config = dict(
    n_layer=14,
    d_model=128,
    n_head=4,
    n_kv_head=4,
    head_dim=32,
    d_mlp=512,
    vocab_size=2048,
    activation='swiglu',
    norm='rmsnorm',
    norm_place='pre',
    norm_eps=1e-06,
    positions='rope',
    rope_base=10000.0,
    rope_fraction=1.0,
    qk_norm=False,
    attn_scale=0.177,
    bias='none',
    tie_embeddings=False,
    parallel_block=False,
    init='uniform',
    init_std_qkv=0.0304,
    init_std_o=0.0304,
    init_std_up=0.0304,
    init_std_down=0.0,
    optimizer='soap_variant',
    lr=0.00797,
    beta1=0.95,
    beta2=0.95,
    weight_decay=0.0,
    lr_head=0.00762,
    grad_clip=0.5,
    warmup_steps=200,
    schedule='wsd',
    decay_fraction=1.0,
    decay_shape='linear',
    final_lr_fraction=0.1,
    batch_tokens=65536,
    seq_len=1024,
    doc_mask=True,
    train_tokens=155800000,
    steps=2378,
    dataset='wikipedia_en',
)
Each number is 500 + 25 x the weight over the matrix's rms, rounded and kept within 0 to 999. Layers, rows and columns count from 0. Numbers have three digits each.

# gate: layer 10 MLP gate, 512x128, rms 0.194, rows 410-476, columns 0-63
# up: layer 10 MLP up, 512x128, rms 0.196, rows 410-476, columns 0-63
# down: layer 10 MLP down (transposed), 512x128, rms 0.19, rows 410-475, columns 0-63
gate410:517501493520490468462535514520495487501491471477472501511464501478532478490477523485513449506490482451492458525453524494493469548498495541527520476492519536473495512477535467517444539480505502
up410:492530484488490460508478471508494499534471492487477502497547477470509487496514472460483525473528472529530465495481504462435526502499496507477499484473482479480477496476491508501504543509491492
down410:469481549520521516568494494507471535470482500528506500505517506488467510523496457478483526513501488527500507522511488499540513508479519503494480477490519472483506514485501483498481493512493520
gate411:453473542493504489524518494472476460504505550487525508462490504501477536498480489475511522475507534538523527490481510496492476526502526441524529518517507527500476475483502459476513492553488501
up411:519460507478509505510502544535513470519514479500523502510506521469523502497484501457481491456492487508510535526480561464501453495493536464503498536523485530531505451526488494490511511508474472
down411:549530487476487490507524528533509471471478514523555526492507536507507544494491515497506514474475531492507465496527495513529537470471459438443526509508477513546470430492497466438472536487474483
gate412:497499477456538509508478470521451523460515504493520513506521488499484537550475492522484527465536504515538515499484541522564490547494514491475481491493511529504520486510528519508506512449500541
up412:485466492472481516528533507487499501487434574500518484517519512504517494541480502444478490527489476504529532522487453513509507518451452519459515503484471514528505480495510527472494510505497513
down412:489470511481449520487484443515492479494490487503474513530510447474493506471530473478475529483471536505507518494480466520552467543536517544504488509470496500499479521539553471524566481508499493
gate413:469476487500480455505451551488518513544514525443508529497519506507530492543478515481518504499502460525469514478510525514504522431489500485542530467480525480496480541500534517514515449506498481
up413:424461467479474491461548493495493462481483540506494463512525507464454528478488544531510468508518523422494506564481508517491547464448487453491507499477520536483482510470487514502458519487511502
down413:498480478501521530506502486516568489518500463478501497491488508473473510520443483525522483468505519471451568514514487483493497527489500489519481463486496494468504548486534535512498473521561484
gate414:455492565499486507484479532492494500517468445507498449484499482527495512479525545541476529476500534507500457510517483519510520492561526537538510425499467479467513468478512518467520512500506515
up414:467497548496552487466533463544495494515467479532542482480495482527545532456514481475493489506515481531478488545549506467472517451508468529488501449527477528515504498487527470497500530539472511
down414:495489487508502556493516488496546490518463509500487488487467547550505505486480504463489454527459487522472515522504527498480530477482523491469488572508538485529443500496560505495516517494496526
gate415:472494527483543471474479502520475548493466470520473503482478485459463468449506521513499437494508435502502546495490527476517464499482448516470457475477506560518500502501533509522490499511499471
up415:481527479489544457532466450487416517477471465495449466524495473509519468508524483482520427491536468555515472500464536493464480499503515484542472513521519504502473514494523513492517470486559516
down415:525461549509479494468474515532498511511476490495482528522505507479490472545510489492497489506479460526543543482495525473479543491480528498517465516565505530469485511512565508499460544454442469
gate416:480470514482524469447505529508538473483507488542514495518509499518486477494526517497480520529498488504501493531532520465505480531521463508489517519527528462519456491486484547538506492518515502
up416:496485506469496496468508485512511532572502499558513509504560485518481496483514527470439490491519517493507501510444549531510492453526507472507545496492543504490512513466532467471500520495512483
down416:477458491477492513490512487489526469479520553508485510496503497477479502492493496484467532476482542513433516485490467484480479515492485489517541531519513562487468480479487519501474529474477564
gate417:511506499511522494458484470468485487439497440495547490510513492501518476503497478505469563522517504538497486459483506550472480484515509481494537457485562524493505488499477539489519475500484556
up417:531526555492500495473513526535468456520475473483502506533517531465519479489500474489492432481432472478498482507512488492460533520471479510515459544511459484511485486517519482529454523455498496
down417:522483501549494474442493484491493513546432513508500525459493524442461489494510532466520506541515505478523509498497505467494476494471485500418486503515494489468478499502466448537473509482426473
gate418:499492531503499506464525509487518450507486450526533529510472508510461505468477519524475520534489483479509506474515492535456490460553506528504510494503511500475463521474528503505525471503485490
up418:528515489470464489495470497502503492464502526480470470509515508470550526494476469509478465477491524532578498509514442473523503527475474506453443489478505531519478511501515484479525507511466469
down418:539509482556463475498501501459465522493527495463449511491471479535475495501480454535459468516522518506494461499503459525545502512497467520483504459494505524511497540525480479512501419504504471
gate419:478502506482511467502537498527475506508508464489485528510502504535474489459514492505476507473504552454510520500513480529507498512529538532525555496464516495471490499492487485518491547471521525
up419:516468504503471497525470499500484473533469518493526547520526483470525478498511493468499496515515423467462482492436530479522496474513494519524505533513555496530494512479459531481526492513467488
down419:503468506496504501547505507526517514510505479568443499510507506528531511503514530507492501530485510514466464528467490457495516444454510506540500547520461541518532531503496508495502469512496498
gate420:473549508493490530519507510541501499460504485476488489477508490518470545490510507473527490469496517504498488523516526532519510493476480517511528501478507480476503482501516506487492520509485489
up420:486474537508476490503502499464526518507530477503520494476499493520492516474426485488522507496527491502484503460502476500485488507493505483449503520481484498505495465528507495495531553514503520
down420:534508511470499434534505489472468505506469491475508514504492483455490539517497501504508522521468474535522479494534488520534495513533494509489501476513490508509520495484523513522479458478461497
gate421:498504489533480497515525526470455484474519536536450550478501472492504459468473487525513516460511480521508501449479461498449509549595517482514523481494521500480500545497492550507518496485490527
up421:515502503483528513482497483521489452451548474469495499475529509464520491490453515532537449507527522486527508507449530481508473473503525487490512501523531536564496510537484483522503521517504507
down421:535480554515509510519494495497505498518486533498455516491574510507475514483524483494474470496498494450521480537516512483493536488480533487535499513507480511477492510519488473481522527521508495
gate422:498525533507474481533477491461479466500495481514471465490494557522500488536493550485508503519502500462496509481485483513471500508517521542515517537524478551513485490535508507515485502498463463
up422:532540491482490455499504490486525475485501545480471472493467469479511501513516520500474488499511432495532505503473510519522496445480505469476493513514505522491494541487479535476498499516533497
down422:468497471511523490467503521489488515545452484516493499515499495519476565536519468503478479503511530506469488527501487516462490532509485477501549469516497503470504493474503496542491510511508498
gate423:494512512502553501505504527560525497473481564490521525502472521506501510487515529562516491466486509495498497491503534508505481512522497464492518444492514511476506481494484524498478498525503515
up423:527480537514455526531466498475478554501526473501520452490485502495503469507507488529500482522503535450485516490510495480543526516522507498516467565488497482505494505496528530528513483468521504
down423:513490505559517510499540510514492520512531478529471464483516507492512487494487492482507518542494506492481501528500480455486506429485481509508463435474505488519580512509506517512488507480506477
gate424:481461531507520501511514480479458474529547464520430499530498479491439473482481525531540497462484454530502496505480509442487515516472502474540502526475486468485499501476506517516509493510491524
up424:487510532482468494496504448481483507525513530530484474484512483484441490481488459513487495455486514526463479531514463493508521479548454493516509467530508497479503550509501508526474486499499436
down424:473520509474485474464496506488532487466518516477453497476514498476520464490523486451538513462506498474508452479499483506505497502510472485595541478526559484414464551540496459514517482491478529
gate425:566498489432516517486491500555506513514504468490518507525523530538460467498482543486489482495493513498474531519482531544505486489472455486532463467487437451530455519441501502478471458479493528
up425:443553496528510520468467515458506524514530482474489509490496489476503504480462458479524512476517514510493531506522435468530472510508475498507479521542514498477519522526474500479499493543480456
down425:512490505524476516468488527523489517492502467528555521530509506476527504563439474487497479483471520530481481529448479501444528497508507483464514517516499509487539481562534502462510516466509468
gate426:508506506472483490474506493467487529536490415515496508538529496483451458483511473492507515491533503488559492533516509488522491491468522516519501505526457504536533508503519511503513507504500515
up426:507515475500530521517475524503492436550479518505494526520497471508513530502488507489526523463490511465497503509497471475496533563472474524490469513522496473520493499508501489519469502474489511
down426:489501491497490491522454473501516468531460525506525503516544515489487467505457515503526488505481507450467508460498500469495492536505481488453455517483479463491483465457514504504531500513487506
gate427:529487556507506487493461479517505448496523515507490526507483531519505515480488494464507517489461540526504534520505481510485512478455446452480540515532510509528465486535512519451533473543501516
up427:491493509520529517535483545464486501499486495517517521491479510450488522472510512544533540464487498511537500498537515478528490466516494521454555522482470452529451477498422508486520478510517528
down427:474553511516507530532513465469513499456489528509498521501520508521500530530482489528496456497478483478490545470523475460476519500516476524478461493506496495498420480489496502535477523487511506
gate428:479548478471535496468497473525493472515518485487468508478503458506505493508510508510462557464526561537495539516465501469502463471511531504516461502494524523491478479482509522531537530473520495
up428:506489535526522486503531454483473518505526522492485527505458533456490504484473479480487510503500501513465496496536545553449449510488455486502486476465494472527487440490499513508481474489493533
down428:503512505510524482519504508444492515519502509504505534536463542497500484484513520481497507505519506492493481503528502548532549492479563552514479458472508490557512516547525508493521498462486529
gate429:498543560500484506481517533501463487460560527468489478543493536515500523505486519533541507499455484536485510478509483505506547458519548476530550471485532487480468523493533509527522495548495477
up429:506481497511474481506507428500448491486459470517501482450474538489505496434504519495466460494503506544482493521505514518466510487487482505537517498476526541496479547502502519517542489463509474
down429:481502501533466499428482524510491510502512526479494498485534460510541508520495502514508509520506530485499556518549513505493520491551509508463492500496516498493538522517498498477490469528474453
gate430:466512557509510505522535477515509547486503500544504537512538485482473515510479518438530504546502462504586444485492499483460521513518504504502487476545464549489525549513507520501525509478504511
up430:471456484446505497498520511507506523495469509557512496480476475450523459529443492489495550476493456472540483477505477506519443453544499482533486511508475524512502438519518461464518527490466489
down430:505482489520524466496503522512495489492446503537488532485530474433495496477466489477544559511520522488519449461521483454533493485489466528532480553483515514572473531475518512460488532537493515
gate431:474485468459520509510541508525520533545477486516549499510509520491477488474500505504509493505474468484479486501515519519484507525460485457511523471519500488539477517520498515499514502500461457
up431:481519486489499455493498460439511495482500495472502510485548475514526477487457513525474500532531515522531534533484529507538516497480520480526477480491530526495496513505489517461504489557465516
down431:508490490503507490484496486511478530468476534494552492511492477490513494526498489526471495492456514517467399484513497442509491498478502437493487536573531467510511502484461505493517516505485479
gate432:511501491501495507525523500528470469531460526532502520522489478509465508450455514527488478495548504471541518495512530475519488493488453499483494513491488516529497450477513507478455493495444510
up432:528484494518498510523517510581502483476554508462492505533525498514466504462533551516509490501482493468529441482504528494500528495504545472496516517540451497503445458470528497464529522489529502
down432:486498507471504538522485512519449482503469493519515548498552520499516483478510500520484477499526524491515540517563542490485503567488531526458496474491507560541497491515514516512487455487520546
gate433:491516486489502509484522530492525472501472500514476493501489510489495454492511528537509533543481490475487466507455491511564515490485467514444508445511484533520502501507478532499521460479484491
up433:443517531520516466527528495554537502443485477489505500489498507500451536497505482550480502543485498493507512506520468463523487510493489473505539497543490532493501520486548497517513457441513501
down433:480512463481466526553524491498472475464525498535467513496518489472481483470527473534522505508468504496503522483480518507518507470506479509460509483500483466484502511498493495498488464514448508
gate434:481467482458482470540555518528496437544511478529477509477447490529548486464473492506463520493520534550449499476515458470473480500522476501517482493508491498487469542455558455463518438512520494
up434:511459548500468524494531488497525530504498522478480502508482476485456473509508509493461484522495506537500508492502484498521528524465507461436483444505522501533508441470516533532489545496489508
down434:542484463507512530506540515485510522555494497496486470502534502527547537493496504520488520504431498489475485541540479501531489496533466486542510525494508500481448493513506534510508490505525510
gate435:498502522479534449518508499487515451507496540500513491511497474519485502500512526501507495547496498477500443522494506518504497501491510517490529437499487512491455497454545523509461506556501524
up435:474505515483535467542500490478517458509492563495495477522519498505485535520558497508516459519523526483536444537521521495519508502486516512468483468462525501519475529470555521497461485507522499
down435:502470471483487464548497512464495476502509492513491470538471513528479481490456494463481497490476499484517453497529480523522510500463515503479545446466453525503478523474515509480483478523504515
gate436:524551562511450424513469503521469491526494500539495485503499495500463482520493431526476476474511493542508491495489462500497507471540487519480493483525530508505497491517441498517531480484509490
up436:530515472500525507518480490498466492578470465517486491483482519554500500494518503527546496527509511494478481483519495520483473501508479444514480451518466512521520514474512521500488481544533505
down436:434506507542479482493475490475473492503517500485510467524456517497489455526441495524484501498533454498441494464481492516492485481533491518532445513525491511485491511497519524497533515497526527
gate437:523485455481483518493546511507501496462494503533491509477504491521479482502513521530470516539495481516509494529470511507505519503505554462476471467532486500508478471519533489521501507493516473
up437:513500523547471528518539495532508475495531505507536519518490462455516492519467516509496494519495505484444526536494497443529452462512518504473478496500511473492510492511495461484493523494480464
down437:496490450484536479488527554520481453508482479514508518473519523499476519491481525510445550551502507492503465504488503515450520462513520509492507504525515512452532483492506544515460512536467483
gate438:527459493522522498490477513517546482511515490540484484518515528470514501500471490527532497468471530501533450481549485533514468476492504478547495494511535530470496504534505551514484455512462506
up438:498488520492522513490488490516518513486495477453497498448471509507494502442483500502496478495479505519508444480550542569495473523516483479495519535500524464528504505512492564487495521504548480
down438:557499552514522549487512519547526490518474526512475453459479541506469489503476488513508480502464474494503496543508487501473504463532525502487482510503514501491526514504528516480536510550480532
gate439:471484494528508550530484537471497518487525494497474482476519475539555494522508515492502482502514486536528478454472489488481528459473541452446482564498478503505508520489551510538465523475475510
up439:448524499485496491479484544460533480531494522482495437487521489492514539490462462498458501507514491532477522448511480516499503497520506477535503501528492551498485504489460478459502494520529524
down439:486488482433500501481507506530522521488482475497516500491498521533458533503510459450494523507510458460501509477508486517516494479543490503449541515509492500501491492513505487556489484511507510
gate440:483490484507469503511482483498460499476487519460495499462485538541482476496515479505460510466545507461537503511496492515517499556468516509490526539517436508496457526510488502450494494494530493
up440:486510467456499494528462449451504466505492513463481516516484451499479456511526453477501497517532509487530537513531518491507530498494494498493486489482553522521445455495473487525502497493501495
down440:471537508488480499507502497470494494485493484495489532462489530510495507488514500529459484490447512513502454507501505508499499456536516552506505511483485518520509507506494526513516495480509501
gate441:516482475525526527495462503514460462487523510520493527495520534510486458523514515554492528490512496476512504500503489486493543515470493513560541492489484452534508491493510503517482468543501527
up441:532461475486486503475475476476496513503472495524499470486464475513494474468494495483542497494525494478456432493477506517508486504471510514472492501555522470489509530478518531531497443490513481
down441:558491466531501492527514462505454481500431505498514522534484514480500549497509514526466523466494494534492516512514533460453500516529484503481488513505490471539523497468510527529534519533525537
gate442:499485552501491523514528470497523511539488525493551489500486555501498515550518519493504459460492534495501539513534498488491518547523477509478504511486496460500487535458545523494502489534492506
up442:514534485513500490491519470518532443528442523500488480509473495508468536483494520492508520479483470528464522482526450499506508464521530513489500489508492518471507521547518489512494488518506527
down442:510537505501485537509487475520495510534501504495508515496488545488448488464457507526494533531473512509489522515464510503482491497513487500534496504521520472520492518513489554524461496520478510
gate443:502489481498484580541451527510489540512474438519496536475483440475498514491506530484494525483519469516475518493496520516502490445551475460561485483472500524484490506467518542534520525490458513
up443:482493508466497499507503494524526529498533486480510489514522521511497523489453495480513472538480496499502533488502507528556469511545515547513513483464507547475529532509529522509514506495505514
down443:553497499551525473543467517507526522528519485486439504491498471452501527517494579506534486513514472476448501548516534481501523510519530540521495471482455499488512464546494477499445518519484468
gate444:515529532493505522572497464511475501512513533537480495503434464502555512546490516491509510455464468512524516483501497482543486525502477501443470495503493514499463476540493477489525526485520477
up444:531486486491506518509517455501521458522496459539497484525484471503466519515483491466506510477486466512465516533480424488518489504501538486486468522486497475514546481527507430505523525546513501
down444:467510485511499519506557481475429517496513515494532529512480529517482508500521527486523497480507509487498498495488525495520491481513497479470469480522478533450481521478517489499505517506502453
gate445:495500539499457489570535517526471449474519499492528505456482499515478506495491476505479494557505455448472538492523544499475500464543504530478547521511479505483479516498493542510483499471480503
up445:500499504530505550535550507466512519490478449469529535468500504485500503517486494505504503496491520532506477487497513495484538457491472493491562502514460487497514463507473511455490500497505486
down445:555504531519497476478482523535527496509536557470461523479502483508490526472512491545504487495506545519517515519522507475467515509524494550464514509486504546506494454484505513512504504487479509
gate446:516456528510541496512426472532442482466513495515440457534504464523513492472480534515522483480515519442520488500480510478542509506464493489506450558516516509491505520514521516486503520487492519
up446:495483464494519512512532484521528501514530492511416534552504526511501504475504469499483488504475475490486474485515516472448467473459460502494543526486519513508474466504497470522521506547513501
down446:454467521487518485519506477519472501519481494469502470491479476472504467467484471490508512510548506480483510507489507521488478562480550496452526564537508512498562536522498522454494512510485503
gate447:466514501521539513532452498505494487486492476495502495540492530560502494521501493491549515492481480488508474516522503476457493467533476445530518520495527513438488530513511502496515510538507519
up447:513513482543481523480525491453502453503490517484500554504455493462505510501496487466459507512558562485511492501520454459515474538470518503490503502514505476466481509488507470486562462475477502
down447:545536528520476431508503488509562510490517520475476439485513493493512490513504503488521486501482499490536484532438481495533457527487513537482510516514514429504469496526455529508484553517526457
gate448:462494467443464433503503484477493486529488468473487434482494477530538493517511507502455540482529475480456501493502513518524490484483517485501481506491488442514507529484522478494504457476502519
up448:549473497473504498495468477528507541447536527531497533531488483495494492497544478470505473542463498441508504525480502507489512481506494471466477531530491530453494514494526457502439528555524520
down448:457464509547497479457472472463490484506486483523470493534497487464519488612508522531514482522490464519473473542499450502492498498505453527534520525514490500440499543497520497488509527472453515
gate449:519511492492496517493509449511480499512455511530508529530520502544535503463504508499462500471487466467465500523507461536480503501496535486523533457490502494504518536496493518491538455529542527
up449:493467480494533508519498544462476514494513490476535495498494498534463495522541482489507485519502483524477498478500485466496471509476523501460501489500486516509495476517514477487484494526529511
down449:517482453491450493522498444508502516508465493494478541522514496500519499513486475527496498504491555495508526509460493480459484501525501482526493548568541491504511525504540512507505496499480556
gate450:527508464501508528502534497478467468550497537541509532515487507505477490536480454473472480524442527453480527540544496543490548475544467495564503546510501536500511501470525489480488474498511502
up450:487519464473492496526505510512486507490513467483476522523483519477518472453510468507518494512489457547509464516529485499497463455510485514466513536516516497486450527486544473510515501513528480
down450:530505500520496499514504501509471523545485493506501483491493524536507476512459511557458474488475486473504513528474508497484497536462506499536516455515520472494454460505523490500486525496529461
gate451:511506516521556507499497475474488460503481561530500514534531490472484457527494494493498496507513485459511469480501524504513556490494506456502522487513505481504482518537543501523527507547541474
up451:495463506486487404487493469520525483521547480483518538463510506497529492551510519483478511465459521498476523487538504491477495477518492469485572471524495479443473470480554492475515493493532520
down451:480479507423480507520535499483590444515520534502491515471489448524519484507519459489515463542483467552517503482530531477501525539539484497528519484502489479510464523518577516493516507509503516
gate452:496445502501504543498518498526488514546528498538470521467478464504519440508488500502490483517473505492530468484540462521463500526481512521459534510471513521467515494501459468494527497478481531
up452:528484536507504498505521544517459497490483473469502492456535495507508470474488503481501449508474506515534519513525483477509530488510514497481489478530508526483450496505496489536525470480482471
down452:531505507498532525458486547550505531474525536523457484509501503514530513476467507503500502479482499505526482508481471495498458514530502520539465549483483528541543497481510494509470508455526508
gate453:543534494483472491521506498519498508462511527557494518470468469528497501526518488521504504488449523502521473499458510478522518538536514505540504510487487484479490507536520521537473415497493517
up453:480519493483481529542469487479495533494472516511493466496466518483486504494478499473462455480540530475495467507510511511508446502466470483508507530518553515516534535470475462449512492490552514
down453:451499502511499480506487499490556468488468467489524530517489511507482474501520529548504527498524513482543533518446528540495513503513483544467541470523462499518476485430470484510480502470537514
gate454:555529552539496555497495468520526474480462520502508488457454530525484532499509488520521481547517532503535510522476490489467484488491536495489479499491502470512508527469548487475536489500535502
up454:500508505557508508471537462527519496482511491494481502519536511519498502505484520515459472469508514572493505496528468514510529506498510519490458541480533500479454491501522467483518486480526478
down454:464478529497479491488525455490512485520457527485504507495450462499506507468518477480485512490522498516480522520489476487502564523508495521510515524460564460492495443481535517487478520492542519
gate455:476437522492503481490563531490512507452467480515460511511481545502520453489513458489530459492515449503524470508517515494515496510554529491471490490506504498553472477537556505514492486523505523
up455:463514519478468527495497512430470449515482501496522472526490499487504554487486542462492495485503484508524483478536512486548497497516489466518491462538488508508475474540528490515550468455522471
down455:502490503482508518479507548516493547510547489498477555459490549502508579484522525464500502496476490554503476465478475482523482492536457500531473508498504521495470473510502525493466481498491520
gate456:501459479477525512509491540475505480518519533503511540496504467540505496499536506478498487535490472485498498505496499540484504490506495502508515477493499477483546521503528505503513489488481471
up456:486481481519492501482515517475478497489516493512475505517492510549455475473534518519543502482483454482498485495469519492500447527514518516481456512478538494502558477502529508514495523474511519
down456:494490505516533518466492467483504509534561474511478485493465500520482519503524471496544502500513506488504516489536546495478513504473494512500472503496523449520496468511518512552512505492497483
gate457:485484502517516483488531523538474508478538512490521513505486475522473500487519548501492484524462495525503475520473479488526470483529491485449502488460469531506455495462547456547489509511463520
up457:487450538531526523525504498524471496513495498500518509509528474534478500500507483507523444483551533502475420477487508489510495454495493509536484463440499499527469537510544468526473505519459487
down457:516442504460512510516535510541523458479489531489497511494471523492464474519497492487579490505466496472451503481485505486501525531506498531475445537481488525488501544464479519510499491519536534
gate458:493512514511463439492522488537516496466488510514528515507434475516501507498497562525484503499513478554543515528499535473498528493521522456509513520508511503507468503507486523490490498474477531
up458:458501532491504470478518488481515547502526472531490499527533493526530494502465471522523463493516553504469487511520482479487509548450523513487470481517524473484485513515463476507504487489489524
down458:519517524483504455471505470515524516489484519504499507476471522511517502526491525528513514468514484491501518507514507438499514483520525517512532461516503513551467467556480504469526493527513529
gate459:464483512497487486495517470489467493504486457500448499483527498488529466529487474528479494515450471480490522469471474462532466523482527484523488513491492492476472467526547535511498493515471462
up459:481474489544499517483484500507539534507535545517531516470477454519428471534535485455492523503513492494516484535517483489459502535516482472493525514533509497483492499475464448455459507495471525
down459:548457491508480498491534474475486489523505540542503528476491462485515446481479459437570500472511471521559540532486499545460486514497524494569474538478460469496500506531510517501499500500490445
gate460:498503510501483473530499515510508539531526509493552536497492541493473523495489512490518498485535477503529537543455531521519466525485508476484545546477488511480540523467462497467473471488471473
up460:505495495501483517548502499507515493504514480473457503459483489497514473510495521453501537459488462505487488525518500472490494462507468488521482489493489490552538496531488533515472519530492543
down460:510501504448506523517521490521548495494474492490549514457480504485500467480511518478484523499477494545522516510487467477471521491511495503524498490512522487506524508489482504499524539526480546
gate461:452510488510507482498504462554491503534492509502495485515548511529477478441476507515482486487470535539504530498491482490568518509465472489521494491526509522506468456485522503512516517473495515
up461:474533528508484463552484505513471463508516496537504549513524531440475556531515496507509502484469488485511454522507503515493502498529504500523482501506526546521459478506526515485530498554489453
down461:520547507504523493551488479525501528496478502500471520480543545514497498527482534431530493508460525498532549541509486529511509529506492476460487517486551542483486478461521523518508518529525498
gate462:500467535470499502517431479498514496496502508527496487513502459488477447509517541498508535537464490492510467513510523495459473494446492488470553488510483475453540488538530524485519466532478506
up462:483528491510496507525468487484469507461504448483528507486504528523496481441523484511508514530499524505473535529465520548413488474500515472506489445514521528467512501513511494476500539490507429
down462:466506498493494522518502535522526509499513498496508466491511526538474521526490525511510507477512436540448477478517536498566539500480535486527488520521544489545542500499453500492469484534502498
gate463:507491489495491530515526484518504532424525466507446490503467522467464493479495492478542515491483473518501512512482515524495515484492406464504502539481508516502481489501485523504535510508474482
up463:513452504493482502522507538498495453496511493500493483477448515574530542515488483492519542513473500472466443532483509498489485530508490510450514510506557527485522507516526490497519497495493523
down463:540509497483505484590517460467534484461514521501525489477476516486458511490512498496484505464510503489485502514528500523496525504495479489512544488521516501520542513484488496476510485495511473
gate464:509509481463493520496511453522470507506504484488505498456517494486501537500517545474502482488472483515470526545511494470535489460494486474473487525478546511479470519469536528475531486455499504
up464:506502521486514512521539487505504531515540472459526482464542458425482443493532527464479501480470474490485529498509555473516503481539500502513492553475526487465535457486513494495563459480463516
down464:521456510520507505511537491530453512498436542441510510446507468529487532546477430435556525523501471500472472510500516515507558474492498509474490505541509510511461512487512465496512528523500483
gate465:542487470529484482459513560491520534485511506525503536481509522477461474515478509554520472567523456503487469480509504489495470486494526527505528490517496511470511532458470488486462504517495568
up465:491502513510533498484515484489476508508508508537515483506510474509529515457544483464548523536505496481519494489489489493489541513462497537538454511510489510508522503428475545453485516504484542
down465:505520487511522528465509509493486490497498467503476486479477440515535477484503481511466471518512541485444482496486516489536520485499490527536501475540546488502475495582519522520488528462492512
gate466:567509519494523477500475482528459478507497500518504538490487456533460535477533528485531498489476511465464516495492534513506526537498498514488528539505498535507473494484498537508459523473489446
up466:537483506494509557484487464541520551488549514487466483479524501494511497513458498546511531502507502478515514493489494488517478458513477497524479533518502508515501507540496521464448493476465505
down466:433479492502457501495462508488494478519478508517501525477520498418494491522512485505545511490495493523511516490544482472457513526512463520548478568550504501494484545478507509459500509512469547
gate467:471520517484511498521509460519475506490477483500518455501567530506551499550461494463498479520491444502494458479513484548509475466488491504513520470501524522529492504480492478544483516563516483
up467:467525500540473520518519461458535454496532476469523421475509465525499476499499506503493524526517515505461510507503493508561509526509524481490490537500448486457479504509519464487515457505502495
down467:512478467502481491492541468477524481556463504466492483482520518489526514484513532540501482500487517508508499499489506491500531493473487504554487482519522505477517500487493522517485494549528513
gate468:508525510509490508477485498523504513516489500536506520500517521481480526496501501483469509464514533499471506493497500572511499525502487516505509497539533439482484527496500519502464455489536512
up468:522535485478515517472510494529513532535552520489523533507497498499480495534503460508514459473515517496506494543500487501510545517523510524499526525498487490506516454540551508481496460485476487
down468:494480490499448519513449529496496515512498441497507475457480509505475504525516474517536491524505521506487508518532493526460468549503495480458530503489505521533563495500493515465513532433514541
gate469:467477515502503464529527502474492479501481476537479437492533484463493503494470529502486525526515530483504470469483512538450503456502524521504521488519496455535506510519479527522516536492501504
up469:510543492499493520516447454533517498493524481532479519501518489500507535471476466466491465472515523488517528525501524480527516580478483492500471531461533514549524491482496494497515494514451492
down469:512485512506475511494479454534504514497474479516463533484522488517503486477522461535545529473510483540470517505512524517516506503511511532499476461510473510465539474490503509503487468486532440
gate470:522516541463525470451536468484446475482516515504540513497475495507475501531489473503490526521507527480485526492506489494465528470528497543508523497478507462461525510462526504457465512484489528
up470:535478512489465534462522487536494520513492539534539553481493495504502491480488535464483508534519467521492445540494516547503472486492526473496528512523493471496538464497487480443527501487504545
down470:519545509524506550499517476535490512469499520490491549501495488474431475504504478529509526497514502486521531438444505529486536495487520510470487511504538532517497457463498481468535517509514480
gate471:483474499494486493490543524496540512484482524491486570527490506503477520469450479461457492500514468517528504484482475494483480467496489543448515471490512510510509536484500478520499502496532546
up471:502509494525484525480487483530496481501512561520526449455499550466479495516491535518532513508479526483484524467503507465523532487483532500502506519476519504507455499536476517498458507456513496
down471:503550530530506514501489501511460524505532491508501542497503564541484522470485492540507509512553488525479491508462468477504503474491485520542452501477510503531510478540507511500528522524507496
gate472:501509510488546524468517509484498489497472529505474494467485501488503540493537492557531475513517506501476530497453524507501480492514516468487484451512533528548499499493506510526501510464513478
up472:473485498479476469495506516487477477518483514489519484493511476497477452532485507454516492534553525528478492472482495466460514451491481435496523482508496528508504529529496492465516537519493466
down472:463523525499522482477509494491490486480501471516507488515532503515500543508494556568490490510504527495508522480507533501493503533526489490539490492500518519566493469509523463521540513517530513
gate473:513496497522504501495480528492483535531506505499484523507498483525560531550470531494473527521501469491545489497469478420465461491439476541464536531507489492526484466507529497509477522492496475
up473:530543472474504493486527531512497515466496494526485466503503465496532483507488476502495515474522514506506548494485473503579495452532499532503521508481496455512518499513486489502500522496477512
down473:509538537509486494490475517495491440506464501475467510527493491514524489476521461480488457542515506519515491494466519473524469519503489489486456488500563542485445529510526523510484527474482497
gate474:506470505503511526493474476470513511510444499492514481513476545507502508522518514476529427526463528538448515512462478480547488501488477498540534532478465508489518474514536493504484487496499481
up474:458533490468528520517477487507532521432469517473528485510546494529515503499483477508502511497462556482473482499529482484499507479494524502501498526479492510502487500556504451475519499506502486
down474:523496532500507512499509450484510514462524487532537488509513515493505541511505501539472549522506493469511493547485481529498465474506518509482525508492480518512473485476486455521523509496489480
gate475:498492492489499527466530521500518527476505493516502531495475509539508500492490495487489513510469513533499498495470535492465467525525482498470484481492503515520465515508420529495526453482497519
up475:516494531477478521491515474507445516496496505489503531480528521496491477517473528497484508505516526530464494524532462515511493510468538518503464485501468473442504490517512524515488536461501518
down475:509483531477526482500486485532466505540469474545508456509524556490482510508507460492513473516456504475495500458528506491517462493524514495486513493487506512526482491521499476512461476524485515
gate476:482475490488473504491485538482507490497495506496499476494430500495531520500484480483514488511457490503524521507509564532495474515521496526487484561470518460522507473466531472498532459498523482
up476:484516487544485470473514512524477504540558509485485462494540523494464488516500513476452459496469498469546521494506490490501500458493513510533543469530495454482519519500501525479513479505528449